Part of a small language model's weights: a variant of SOAP for these matrices.
Each number is 500 + 40 x the weight over its row's rms, rounded and kept within 0 to 999. Layers, rows and columns count from 0. Numbers have three digits each. The size before them is the row's rms in percent of the matrix's.

# q: layer 2 attention query, 256x256, rms 0.116, rows 116-191, columns 96-127
# k: layer 2 attention key, 256x256, rms 0.118, rows 116-191, columns 96-127
# v: layer 2 attention value, 256x256, rms 0.11, rows 64-167, columns 96-127
# o: layer 2 attention output (transposed), 256x256, rms 0.0989, rows 64-167, columns 96-127
q116 096:528560590488464433525492472515544506501514471510510537501494538507534511432613519504467454450553
k116 102:479487519486511471560474521475492468503481499519445537519552519448524477516511523519508590417509
q117 095:503481400503505526508490496463534521555536581559531439523454523499517499409427437536488539458475
k117 096:553477555542539468581497537447453534428489435446473460517553538412478519513541485539421486520509
q118 101:449506512597471483478518484554556461483461534560493503513457471547503511497594496484470456505532
k118 108:524431468434567492481488521487545556529551508516539518473503543503503491439464445562461455475543
q119 106:511516515464512557413516533485519489470438574545439513521449413607481487574543495560487497447502
k119 106:568487578511465493514518500469434517530497561497534528501553479503509574540433547478468509502445
q120 101:513468503382464437502572458530537513494581519481536537490506558556526467464532458451451504508486
k120 098:507535494534498564483464598481441534495504476474532452516478460496469560522499474479561576564487
q121 096:460497512544528471519535546458450444538476494452461526497464536527519514550477581538535563492508
k121 098:495485478582466580514497468512472483411602456547507576502482496481494503464468436496479503429478
q122 103:451578463517478526529518503459443514606570460552501470478496502527492441463586502516467458476519
k122 102:507511447499528486471475511522513496573493509398496494461523535572469517470447535507401540429484
q123 102:501499516514486434489533501481475501536521492476415421475514565445507510450465482441535533546507
k123 105:448504481528510520494532489527488561494486487531426555556501477490518530487560548523565471442468
q124 099:506536503557515466509459547520506546476461486481494502558582555452551527489511451529509450488558
k124 105:509484515555473500524439460494518443619517503502478444472499469482472503563448476557551475553419
q125 096:547492501535543528486484510489508585523451511472467477468523491397506429486537535398405507440474
k125 104:490516436509517511527481454591562497501439392521490451505515479474487482506535416438603488551542
q126 103:529547416482524497503478467556465550552500443457514524472453498464379422493519464556545479465452
k126 110:557460498482488526515447537468533540532451556498516517534540535467526569403479440461574590481530
q127 113:494566501545576426519465522584503418501483419497520523547498534514487457481474452451454521387463
k127 100:469504403551494544452470458446544536564511488508534499524471472444476558480532584482458498503504
v64 107:507499450504484528520456522484512502581558478506508494463500515407536556497408544526479484518483
o64 101:507497460478526579456508549496586448539456536481486432547469494525453485431522524470538459481461
v65 109:525501463502552518489435507454589508537473494474447590475469456529440552533637448528426509481514
o65 101:494499564550509504470512556551447531484480538467473570468509557473571542532504420488481442523454
v66 106:530526508518549530543464563499473532457473488473536519489498465544551501509483516521517481520590
o66 101:474476551507464523473450495491541557545462531507436559500558458478514580473505470552563524522465
v67 111:547577499494410563509550391539481471489543469485465530496517513440486478458443535547565554493469
o67 102:479459531522478444522427484540523434585496573557538440451524528482544519494466468462514520517455
v68 113:521486488482485485525439470544580467455488578499513521482487547545461516532520544458521495439486
o68 100:531470486572442522498533562496511474533518517501525410569528501460516547505498439434500432476497
v69 103:486582560489439464512458549478531487503498523500539463521504566531475526478455557482450445455453
o69 095:466470482568457454471491525559473467530495517455545478506564500466471466510514505510515533490522
v70 109:587577497515541493471496458549571486461470559497550530472546553506443453519480512498547518508523
o70 104:477556541537537523497448492491464505501485489512551493541454477479520460490534513514590444542494
v71 111:473486512529527483425479493479511479411451483488441469446489521455550442487485454491533477444510
o71 102:479514537482527484515437488469498504507551538504550516473541470451510446489534569513462437558486
v72 109:413492468500537447502470508484565500512482448444528482464549511516455507466459473498540515490469
o72 104:522397514499546464510450425514561537557503523475549517531528453431550516519542440462522472482422
v73 098:463556463496469497559480521487536549492477483425441495526435590435546490521543531434505478536493
o73 097:475529470579521487454507542518451433549482527502474530610473560433437586526450561512491453490523
v74 106:486538497519475502480526505499517471517443531516528534492466423561487463531442523464483488407508
o74 098:501477494529449522517499493448457494524513468562525536511415482485500488500442487466491472540533
v75 105:489502407544485518469618470520543518479507538552445433482462537505467531489501428409542530456524
o75 096:494467517455503486493530478462479510466445493493498413488448527573430551526493491441434529546474
v76 107:519510539440478442578425473476538478480502519458484505522516454492537455432533516472466597512525
o76 095:511535451469557536555486555493484459494533481528514485493545423536489521453515432528444544467499
v77 104:471521487466498522524553467476494457452360574501440536514465501498555554511493453481449451531513
o77 097:496512483495434440507470406537484518483498539489432531476481442544536505500477493514503451409466
v78 102:501543573424438489504487469530481529425514556485540530525498491524546499489532475452566506539516
o78 100:445478464489511461494573533530485559418421463469460538524536467501582503513423531489484488377529
v79 112:484501517544459515521509436504558490521557567456429490555573524558459433503520558493546441457477
o79 103:548463419473490540471464445503497543512476504541513406532529539444500447502463507476551515562554
v80 112:450447453467498479506465582546452525482505479496445438452481496519573501561439551505526460464565
o80 099:524496444549548451502451505467506496442517523572502466464510421524491476519486516542466478496444
v81 104:483439531550421415554442514500485466451490543549465424472520469561465478465567472563481513486452
o81 095:472533461534452474521471502516506499460541419497481519457526510523511473478531500521540545498455
v82 106:492429503511531488436528488446485464432523530407608562567433526563443529460526471472465516499442
o82 096:440532534493471470490512486545528524479507440504518540434582532482478475510520508581497525423432
v83 105:444599512444505514474512464574448495406477504447528508492490513489481539509521462486446401504511
o83 096:424505560474489524484553495564488515479539506464484472485541515548520543562568588484555496434433
v84 106:502531436566510527441518425474537515537537519471537479505510460489421497530506426467499554563503
o84 103:576471497496557570447547492580435452567542419448536470559508524476513497445507481433481533528432
v85 103:504503588476527573519486501460484440571554502495487499462530456488456512491415483482490516425403
o85 097:542445514522439431479414535585548541493530446535450537450538544489483455509462439505487534536473
v86 103:487477485508418520454452504462485534516520529539514479440470503565493480550543460456549498448532
o86 096:473517467496492479540504382507506439448506536526445498487449466518496474511525496445526528490515
v87 111:428458492494441502472539495476522531507483533499521478534413502564512493500504508610492509515499
o87 100:429543483507477526492482509542541489505485533474460581523558448527413557503506578417548464471474
v88 104:479478540524489509587580494479466452505544513519521546570400547461465487527482508523521489594501
o88 097:485567547472543472477524481471490431499562495433544472481509516505507540580445512529517463434535
v89 103:501454458449531493540527530448455452507480373498539489454483462491447477460454508477487537459459
o89 092:473508486533524557475510480433482538486541515574511536533476474442542463568555522474481522523494
v90 110:569482451564523442426530464509436565516437545517601477427548486529469495480471516540515511532523
o90 093:543492449494496549473487464452609483540513444563466577507515506530485501480502498495473432537498
v91 107:457439476505504455443507476520508582495520552492492527516496496484517505491457528546565580468427
o91 102:537410561443501477434452451533505513535478471528530503474488546521454583486484515468524547495399
v92 106:463444506510507522527470463483490530470527454522506461487478488489505537488462514439418448481507
o92 097:515451472482542593461474563467511485483553509496494552601496565433501598475457559450497441502538
v93 112:477501493555524527483498502497533562511556450552480483512508518461462491493513537457516420484499
o93 096:515507519504502491525573397467465538477477482490459490548460475539482469516499533568460470562535
v94 108:532441405504488620500494486475503532521514484477445539493450484565452444454474510372507573561465
o94 101:496513437464505564562454441556525497578437526483479488516447432481542503469528458536488489483526
v95 112:504461436427486525498472547482454526557451498495520573472537521581413417525483468476545612530495
o95 106:555496558478470498577473521464537498498451549521489557502562487484522491558475536488579486486514
v96 107:504601531436528460578507459489490496526543529530481538506492432532487513485455516454504463488436
o96 099:512522409516508361523520509439432557448569469490514433504514508535552501583433459493510491557548
v97 106:513466453466451485549533472555506523523463498600524475487459513468482521549483540531534504525447
o97 101:501515414423473476486510540514473437499536490453488445443527466487518541495470532507500460617406
v98 110:459505423430527488512515438513486422543593543487511544508519446513503542518485594529467418499568
o98 098:511478531507503568489531492507437439548531535461535508524472509432496549535506515507542564556527
v99 101:554552495482498470572492535517463519537509544506499523449509430519504524530466559484516483450467
o99 092:479487481457422531485508513511554530517471392540548571498458471430583543511552466526531566532540
v100 106:461448451558488550558473504488521504396514470582531505458504523466492523531470572407500488438513
o100 097:487444475494497494476531515475474481497519518508487476494448474469453532469415603471452472588528
v101 097:458585537545544494481473494464481488458476498533477557479464495496503507556467553486474452526514
o101 097:493491500461511498494533468533496503513556480473499444525520473485505512626458538519468442542487
v102 099:494402538597449511471494491579476524520502458530497553481435524479514508508540522511460510457448
o102 093:410507501482504446511493495535543531460493556463473450508437450491555507476492477431460503608474
v103 106:450569512486540492479489357507506503515445531481478505500465492582507498455494506496449502478520
o103 102:503494507454525472487530537493531543519533530486459449431601444593516503515484493514501596568495
v104 108:446511497482510451579510448459516460501541475488416523498541429503520489470453534571473525478515
o104 099:555492483498547508519491429430500434515507511582500524564469484515477539530535464542545499481403
v105 107:554495523556527446459545435478454472477552492431493373534496551523478443437486468495550536526527
o105 100:450512524545491522451508454521499496492513460563515494532478502537456461497461454563480508549517
v106 117:591422506501474525558569554522511557518489541481488496509531505546481471480515508475503510543498
o106 103:507511393460502526499468453435547452473438480476551515449577523486508527486487489554441574507468
v107 102:488441436438469451447482560449495511491500535491525534471463520542496532519559529481541480444463
o107 092:448540485458412496466458526507533498460431425486417522482541480509521482553531472524445483443561
v108 106:519503458550493509510462556465539383526490488495498460520517497460499468487468506492544501469514
o108 099:453487518506448441500542505468500500517539451501538497514482540525508515471563420487539503519487
v109 103:493453515513541542492495539486609455533441467511576522520557489476493517502445487512498487485419
o109 096:462504514496478549493525404528556466444488459567474529526496548450542508441505439472461478499555
v110 096:486467516444552513453474511478491495473407521462524444491489460484570523444485380499474568493483
o110 091:442531516559402497486461504491556524381529553501454490493514506505447505489552519537460454404519
v111 107:511509456508434468552403495478458539567528474569549544522488502424472491455440510518511521503523
o111 100:451581471480421591451504469518496517467510540481520497423546526458520523556467494514438556440500
v112 107:493515465456453545464593447504488504405485478580501422485527473490469512468527494515530525445523
o112 101:516543543548406487511561485516574465476386503525534482482506462515476479451462499452454518524486
v113 115:452542480517603515470550507435484496527485445532534462488455481530493490494513512527493532494450
o113 099:526429540528507537525453514519493507495547525523481482519509555512529492467464502485530489552492
v114 097:432513497428552497491550495485506492483509530545532489483508455506524578447542550480548521506522
o114 092:448484544491464544529501458515496554498474542458412486534546468485462536506547500484484585451477
v115 107:520483494526485464559471510479567544473482539411511477528511499499471468513505525532497521529477
o115 102:491485422506583498463525489515513437497536488497513447423486507342569552490494494571536491481494
v116 098:481567489585484456549438540560565543497494460522522519545530454507594490509593559507523459483525
o116 093:481591587577515461511492498472438491516457476417567491468434467491498560547460449509498511431514
v117 112:535493450506500604543486544530488501475535542479487509547474454517483549422477500495504493449476
o117 102:526573448550500498498478522498473551537478529432470425538552530478499555497522541464460490528447
v118 098:522503546464453462486435523456449454501514455449506529506513378437483482525558521438394514511471
o118 090:506434519456473534504438403416524527468583523498558508523519529520434495465476535486505552515493
v119 111:481468459578516531471550511509512482572520483439486519478509536547526486486442540521449543516512
o119 100:591563500494502550478452512431501546579466533417459491464455428547474504532526549457511517476513
v120 094:457437507474493516567508461550544491462505498480490530417579500553444511532505528465467528506460
o120 087:505464470472491510538371535498429549456467465514495503544486467473545464489457475479539465446504
v121 114:504518516511501535525530521521490472480462512560452565491464478419503555510546513479467514449511
o121 098:471566496535465453469459524504517496418488467507452480484512499496498485527610462460481504487474
v122 117:524519467476520521500489484511536520496465418482477494418449528555488507461580470457467498524525
o122 107:612529553470540423486503484483396535553522521540542502503494503511533425498488527476476475482460
v123 094:505575462472477492541433413592526506547549501482483521498440496476467465505507446494526602508435
o123 088:572488511448440487513532444520550482581540538461504475479489532483535518504483502467499497508499
v124 101:533487526507517506494475534496579519467480518532538565534461512577491481529490538507556398450482
o124 094:487472522431600486468546511548477450507455489447552570487506479480539522572469515460499517465545
v125 102:491481469535532529515523532461497552530494516539524495475568514464482456519552500500508478448463
o125 094:552583494502463482486519515556517545475515485507505496540489518441460452482564526451460487438526
v126 100:512487521468574567520506445466504512445403500556493467506475554509506480502463607487549516469486
o126 093:510481541501480495466462534591472500473458516461495573476565448513500514486586610522456484516564
v127 101:457499529525404523565505449540527509498473512452555513530543528532470465536517456446536480485498
o127 091:514513438446463455430540494497481547464497477499492462444497504509502468409517546499480497511517
q128 094:493539528508472568526531463495495507509521516509503458422546572510424490469493549509544514507539
k128 094:513514499533557391485463506544453450514540553468458537520501450474461481414544475475546451538472
q129 101:554558444501474521489542512490536553504499529495479484448501500495565468494413543553535499518486
k129 096:488500509427482528520473488489477522499469523420484558531513512535553457484453483466478526507560
q130 098:474497458461544540419530543451512436557465531478510511468498538563503469449525501526497499537541
k130 092:528509471530562482566578501470473626451541514547512484513482504445571424526482480520534489533482
q131 084:572458528481528534476506521472467573496386458443565564420482458529487515406529535471557568461514
k131 086:555523479543513536388462525492512408498549430507438508581506470508504561529500502493517418589485
q132 105:485464510451580471465530537519525538499397506532377481528529453508574483497439498480526433515545
k132 102:562500553576484498472463495538520561532545471522579528485506500546466474547513524497433517471560
q133 101:457511476390470445502537532508514494534534446478437452558507502494522498482510536558551520532483
k133 101:590508491538419506520550542517454434501447570506520489417486487478480518557505539467499518518502
q134 105:523592440449525486466500537549460505476450493515424460457399463466514471470533490478461459507527
k134 103:477456517514484512532544474506530511427565452519430518417516500544462433517442544481517488483455
q135 100:456544542466577496554530438438514538501415504435532520560466530476460526555510522595521414531532
k135 093:569534525556471425509523522454455460542491482471573484506521512591542489428437496491504485468499
q136 101:478566512583537587532573533467487509432520502567562439504501491501466525490521462501486481474518
k136 101:502463432426484481465521511542480462532485422520445506527533540494499546501510464530535518555486
q137 101:526480538487551507488411546506523444580497480485554482456502555427470521496450492517494417410491
k137 108:480476477479458519477525522533517560492499487503543472461530541479519540496525461550478506520504
q138 105:565479502496478492496468461519476562497536537491545558527494515457486458526526483537521419502480
k138 111:496448583544506545437531521467505585513436446508425481478500506446503565453456485595551520509487
q139 111:554518523437501452573475419492523427535523555535488530522389503484552425480416471496478465512522
k139 107:520472537524485493446508503457469553500475457432522535542524482521511498483437457541508510548575
q140 098:509511558522590538529531510524485470518492504526451483529490480525465444524501497453466463498522
k140 096:496492500472459546556482521444502489465464498486475553465478470486460514480445458475404451552483
q141 112:500463470540552463489550510534527445480519523436438485575464434547487464487504486530472504586551
k141 116:514409580501479487501419460508463532507539472524546453456528454519534472503483528418476501461477
q142 102:498433520561486433580574473481586521491520587476533460469480550438509504533481540516458517485489
k142 108:488481522497548604528517501515478611467563479474489497480510387533489539437498503498474479560497
q143 113:551427426497485530380568523521532534500497472567435523461489511474541586431548465494502538546525
k143 106:466487454472466422577519480472439499557548452500450461553495535503478496595517525517499472485516
q144 107:504519529512486498505608588543480512500466560470489436529509557558468535495530553488557465478505
k144 106:487468525478531514424462470424519503529520553553575536483555512464494486465442511448480554477527
q145 106:507529499492556541473489485521416479528426465524551564405593516443524458489512482504507473539501
k145 105:481474515500392508460475490402523557471414522541512540491439489496457539573380507520510425477494
q146 108:469522513483524472462450430459435558482491496483504484465509503479506502479559529517458507452428
k146 112:470470502534521452556477501480532497450569456509467568564500486502508489449433524474565492470500
q147 110:537536491473592512527464523512481484426512466532548438482426462525490502465460475558452509503508
k147 107:509538492481476502479483525452453506502518519577507484518482453577514497479561517460430445517446
q148 113:470576554551482541484518515477435494521519536521542561493543464513453545556513605475409403522472
k148 113:507509497512550512484455477498463483498469521607505544502549441465474466454463559447551433499514
q149 110:514452518530537542452480462490516481518454498490492456525582570515506547456513451529520463553544
k149 109:537496433480460537574542543495549525516599464493441512547509499478475482430467479476525635528531
q150 108:473523501452535458424503465456587490489560476533489520513450519480534483522537517504458552498527
k150 118:457452493577518471535552492500443481445521473471498458464477438430549519541538498539415468475488
q151 108:568516446508509499502453499450562494513490518502529439501469466500511499554512542492516494572413
k151 108:508494521491501497547469545436487508522557485411478480536530482492522489481484476434473466527480
q152 110:411475528487476454490541479536522538506530453518480555446478432381496476530524453461554489505504
k152 117:494447552527493544541526383566555495445517508555503508479515539564463567492531523503411499409465
q153 109:475535515530469493469454480515542445548455523533490442522482491554486532492589585522541538520537
k153 105:533473501560460420537539506458501531463527488472522518511520408521512491491514510482459470479491
q154 120:483487461441474467483463414474490567486468501525454548436452487510579539529475472526493594465509
k154 114:564523514500436423501514556616458539526591369528494469503535490530453505508572464467520516522548
q155 106:554530496559406460443501492457527518473541516433572522535473485536499518410554508532482555515454
k155 106:541520508468484524475476482490471440469604471427515483452484505548526547467513466487516433534470
q156 113:495538491531518436535560462505534421451455468469485504460508516495559487462411461494445526460517
k156 117:456520530500462487540473499585427514524572466530512512541500483532568529452539486560509486542428
q157 109:551506525470558497491455491502511486551555546543508490464499434507470535542471468599542473501516
k157 109:503451447497499488559528540520442535536461481491449551542547520515497623474501518490613419525547
q158 114:495578586467451499513472565525491515510482527437483488455521563553504474542512568497535507444530
k158 108:525550489552513520480437428468494468469418410478449460521509438528485479440508473559518471505439
q159 108:531545537482525470528484501493619608501524490462561428525526515435546449527504458408499530503571
k159 109:509465462545468474469476486596508516533503518509445499471436559515458452485440463524489493518525
q160 128:489470576550444516580497467478478534478439498500593541549497491478489517568523493477450448448472
k160 091:461535469520483521437561556499538441417456498450457464395485433488463569459486480546518514484560
q161 097:507491443497485491455459490442536472504588544499552575493465588466444480555523548504498466538523
k161 094:485518508543552478580514492554473536500441466529509434525508493510555487431421458507457471492504
q162 088:475488478507473536562491433532471558458495470501505486525540469598504496562482478483467594511484
k162 086:502582503461466458467561533490531461522544507513543520473607488452474484472515434450556578459492
q163 099:494539471470426468558567537475508554494544513494450456525518423474512488395488509557510505483512
k163 090:548452507487494497504538491567403525437459483507446535455442494593549532398523485499478481568455
q164 100:437495469518544491452418541498485506490495448518527496448461506502447453524494529518489520492503
k164 097:491538506554510508527423487488490476464497517513547492505519526433500534491497490528473561466515
q165 101:487532501502542433508471500529521518464431521460533473475469527501520537497449439561552470553489
k165 103:543508498434558527563480421453544478550580485497506522476457492493474513426451494492461501489467
q166 096:475446476501469590482463573448497503459526495514518466566517471425530473551512498542481483568508
k166 100:472496488459570507542559467571487460462426492412473472512512531546550469542481530505509492557510
q167 099:591488534492524494440487501533562510499524437514458531460513512476530547459411516507560424450500
k167 108:503448500524499518545536490497482494510502493512539503526413502470465451509485509471508513432470
q168 109:484530494452427486479566478508516448598470469562492439470466506510477511424538491497569533443530
k168 105:423495540569508497512497503507485500456519552468529548606518542463578475488436504522552460550533
q169 115:499490554511575509475512549471549508507565503505503524502564463473512485432472513539479529505461
k169 106:508514490543462522466597499517487506532458553505449512443441540509493493434508477451456584503563
q170 115:447549525521474483474473512466543451526489532557502413482496504440510554514424510534485428553516
k170 109:505484436533486489539599513463370495436540463493450489533542495516479480527542529477444497515512
q171 109:552500514519424534488496535492475505530515514478522501544521515522498580489463496565492500515497
k171 108:466524421478511534545446510443478506523518510492538555578405521585484518530531487538528517513501
q172 107:510452453525487479476421547461480506482525532495501506517553525457531549473411508433536499441534
k172 101:468491479500512535523498488497576477540568388523510593500540446440510449493510489439491489524475
q173 109:455496469502558536512561496507537471542476537487549521473420484527491476574535396520529549594535
k173 110:433506532595464451503531467470499431487539504419542503523460501524425394492511517479535477480544
q174 105:486513479508454488519461550554397531473516534469537494478487518512570501493526469552483500504509
k174 109:557471543521547483578549526490488496549477504487504513395552497512521529541537474573477519449481
q175 106:495440483479545512513530530539494540535514429515476495591430516498467561457480422432479542517547
k175 112:471476506477471491502468439543521524530518495466446531508486543463428526483543548488448405470482
q176 113:491496488537534555454479543498506487494545522452515545506492466526507498508519494507444465521443
k176 117:513569502495521415539546511563573500521531528567475550501516481594452523529546473568464479478439
q177 110:540487473507520452543599490514432564559472502566457494407462531480493571448524396602506537438427
k177 112:458529447541428396523495523502508521515503517472521472538522554485525568475505531541617519399504
q178 103:513436478544393454478531447541474537475554466519585517505486473518558527510479497520510528495513
k178 109:586484527451512432525442507531488482484523431469524402547540506462470467432450542542473486481491
q179 105:563521517588458512492510480509469513497528467462473511504458499491480424530542568439501503470477
k179 119:538510565512506515477479524490481430524424505491553538504539451475453556510495511571512504520501
q180 115:549567524478569466471493544488540453504508564486486518441551471507480518515439578477465475451474
k180 119:474475488564523537505468514552557507495514433575485525537444469522541532459491457475479501531459
q181 110:508491484470454553520503499498525461449486443493521465453446518505524532556465499487518492505492
k181 109:531466521565513458551441466538521453550482489585537434528494512520463468453591550459473485518486
q182 099:533505559487512500485501495546543503571537528488541520501555482552487478568549415483503485490549
k182 094:510503494559525480453518478533485589505518532513532494499567532522513537568477458528448498567468
q183 110:496509510581486495474610419500478466511495474471522528458487448502543500525509493513511527475406
k183 107:532439488517493423503452437543533586526494547454447467481413505535505557495518625566503520513549
q184 102:506436542497460477449533393472471523501468488462510531479459454450566542533458538535505526557549
k184 106:550500428473481536433420471502533501509479439509506453482513505471495519522479485509549442487532
q185 112:508478473456509449518500474487512487540447479499529514454455526476486477465492480587513493528478
k185 105:476405523478475567458381531495532516451487491548533471505498508494544484561457431461512545422547
q186 107:540489521490483476457406533580532516499550529524546513481479517522497489499474417465561504534465
k186 109:475519485429462487468398501439499505489394438473501597507527527540401521535582518516507515451527
q187 109:499545568452553452482445458534466525474508466547489509410518529521498508469516490534530456477446
k187 110:432467525493507495550472591522507498497507544509476472528484556532519489418581512525487432511454
q188 106:499529502463455481444560480397505502431575410467461488415553547457535458600540507512504505486495
k188 109:546469546518609558535551516413470428584486524536534459448461516528488451519493503515502502504524
q189 109:501513487525519529475509551559602510503523495490504528594481481531515515531478437445478430514508
k189 110:486516510495539524414507504500460511448474531547467508564505480488511504508471460508526428506534
q190 109:485494499529478508484525451461472436471549551473478495501497564527439461523471547529499474435497
k190 108:464524422520523536446518453530445516501547450550557506503540390458466526479476568481478595540505
q191 107:556458464576476487468430501462504503466458504504497524516520476512506424530506490522591502515459
k191 107:514558525559455509606548401513450513511470529539519535484436476602574538470494441493515544502496
v128 102:517475437553591487531494501548562460522499530525476523561445477407498487507536422487534495499448
o128 098:513539517456479483486513499518462565530451463476486401518502453488509540529494441517527447529537
v129 112:517481555460543475499494568459500444508448483508468428408444494460492505584452528473510471408501
o129 105:567574496551487494499463484446494510486523605563524495518477460547468520479505522524511529464489
v130 105:521497471531554534518570497569503559513446549470461541485468487478499512504507432478508394483512
o130 101:473473568452521465509486477532555550502514463593454407468539575506539510440488512497512534569550
v131 108:518438501502420509508430515495578494488530515549462456558557532476514430396475456504484507491464
o131 097:525519461560522507544563511461567540443511466487455563556517531528511503550450445514426470507547
v132 118:405435485430512506473451503497504517497548467440528445494503491510469417460499518522541462463480
o132 104:507532544529441488552463538517484562549513507549523522533511495528496507491552541477456543544525
v133 095:486417527524571491378436501523469537499506502484491428553470557459503500507481524498502470522528
o133 100:503471560520457471521528480502503528470470515490503501524496472474556432583494596562527512485535
v134 105:499477445481461473502593519474532524552424524454498531541541538437496438500491398462543534438523
o134 104:570455541497558455533509479513467451480541482530516470453534512509484544495455520502439506503526
v135 110:516523522513484502495527563493531479477453566531556422556536470541528523477498450521483500441507
o135 097:422515447578494498514409513477486509449488434471493530510530449468455522498500486481467506487442
v136 105:480530502475513540449493500522517516539529481486488446461534491511467498447491482557451543501485
o136 102:527530497492471566497565506539484478451501506448450498480489515497499592544542427532515474537497
v137 115:524466517497504478416538522508488458449502532505517485466485543529396600437519456462533469501452
o137 099:403440471490476564503464495523563530567501517490479517544497494526518470499490530505583547524566
v138 115:473542511530493541434507435438503517499504474498499521488523498501501477482527495493421480469480
o138 104:518492474488440504508543522511532553502580398533488504484435516526431572534483478455519475505517
v139 108:590599465491552523497574423413571536537556512589453492516520527468484524534507545417496481568442
o139 102:451533547531492403516620480523444583522466475400542476520389510551517525570541484490549473539511
v140 111:576445523431520491533485508472442492546558458515454476572543473480489472418494428507485469500492
o140 106:393514528556431468522511557489552572492446473506555476546442548491460453549515514542478556503498
v141 109:478463514598494505497447488507482532487600587492526487514537517504501514464543470517496539557512
o141 104:489497447495507462531532529470508481503429484473516530488502527444494589541481546578449478490541
v142 113:527553450438504444494505472423535536532481471443475502458468467550500520605473390506459501457549
o142 100:470461459546486485546445470595525498508506566540470497493500539531506452455503518492588399570535
v143 108:528497549587512503459557486472512485497482572495532499462496553528537524435468548473451493496497
o143 108:461478504462493469484453482513521434497564521469469514509475432501470534493435452547499538559457
v144 107:537541359470474494524608535501541503428495510503535531508449526521455482505500509468510502549490
o144 098:531477564488446504457485497553521533482479546443496484477482470521527517561428487459532556448491
v145 105:500572589510469448530605537545470561548542542495530538517497516404484486565480486504533502459480
o145 092:596494541499491463530529524525524499520471514482568502499480498543472515510533480514552489532549
v146 111:569427449458460446380517490496423483432509459522502487531560576494515432474555479473483513505444
o146 104:442459518466525490583493515488503476492444522542482565565513514562488548509437544560575480537542
v147 104:561501474510573578511508492487538499523485476590521488525476520505543534546435510507487504472527
o147 104:445487541532512417474515540504525549458514504501516522578524488495524543559456473575470525492433
v148 103:550485502531537541522560508507482542462522561591468452536505603489495493536508544532531545524477
o148 100:474509487485492459441419477500479393548454397581553570512548493478611466492460499484487475509477
v149 108:506526505451484479500520545482492521482515515587541504472477574494486456518567456506418569488511
o149 100:492494472531484533424515482479500554453450500522525480478520494509488493470501532527548505499537
v150 111:433533430465499460490556556498498531491471473511496488487556512446453516493539461565482500432492
o150 111:530516476475533500562448458437575449461499487492472535489460470509510520478405437435495462612497
v151 113:484473558515495495524592510493581538465464501501511547483556479488431523514625546527515518518519
o151 105:509462401500484460487474446507470484550473524481549507487488500507523490509467488453531475410484
v152 106:491500460517487528503499465550497460452500518529529520538457454544552434471498547587460481541478
o152 105:516543442460451417485564538496493530502446456456455569460519585489524585548555472531499544477480
v153 121:516471497499520510540555479497543532520478437445482524455545497434483497585469506534492419534494
o153 107:531486513440530415522490484444495423448568415509473464507442501478537385524526537490484543424558
v154 107:508519484489467477433384500515497492418493498516519546480439507460481520503541528481544574517532
o154 100:422436504550532583493586447498505438593516517482426529528509488565523479530493449543466426403477
v155 104:443456471572521538547531582577437477499456483533471488477545460475462487519517552535516530478496
o155 098:511436514484482508437516516470517518561500533437492471480449566577519455472502452488534500442508
v156 106:547471553462514521521460492508509541584505530505508488521483592468518494472525518451451510556594
o156 094:499573471559468444524501541519459429460477563487466475491486457539413564486533514487479521435466
v157 105:529543524574546580473571502503529493467526519485515546496498480491502522538440541528546605515445
o157 097:524451461427422477479539528521556493553470511463488401452510470391619487474502501480469356472554
v158 107:529550456462513503583610438555524461432439472541498573511461500518477440492559464534428446486511
o158 095:538510497467459483512472586474481494529486454488484442534530532465464467518451515490558550424507
v159 100:483503448574487448493515453485513413534507552462490509542490468538514496493533469443512505555476
o159 092:508427532466498493467534546481489542414489460506521512518491496453478457540540477443515490485458
v160 120:535409446472422422519480520470481485587463515501492525492493485469542474537517503471485552459482
o160 108:458509581509515537493459449499454508528584563534566487463465540525511410528574514508499461503512
v161 102:474495481486574541483535557503483566503418501535539518515563490453430540478517557533488435460433
o161 093:537462471497456462477539459508536445513454336461550513520543482490483547510492518510531520480554
v162 114:496516523516510524528515473507534472466456517489492503472533490476484546572501450507474529568496
o162 106:510527502462486464466478526510512459448520464462499433536504446518507474503519524477546457520471
v163 113:505473502477465361488460357462501582466500607439497507532512464530560535509541515418470485513459
o163 098:510556534446487511553547526494449446477490495431529468515502503487462493470441499528485475502552
v164 100:464482445511485464506539549490496547529512484511568530473498466488455557476427437469485512535529
o164 096:559551569408476558502442489506555465440515446442407488472526575465508477511479570507510431506534
v165 104:471481553373507540541520506470528504475513464525508417484541595481464472520557489547549476473413
o165 099:616496495527404472501494523514496498496474386542466552461560502478485485507483552554445464477557
v166 109:434446473478461542503559485500446643516493524520461510508478495472493489469469476521462593473482
o166 098:482497574568452418476526513403526508482513448525484515518512507510502540514502442440504479505574
v167 106:535539531472518463538451404506446481503499510421545468458517521464522447417505518541535549491539
o167 099:545437517480539490503519503531478577465493539514492479552454463493531448517536505499431526512457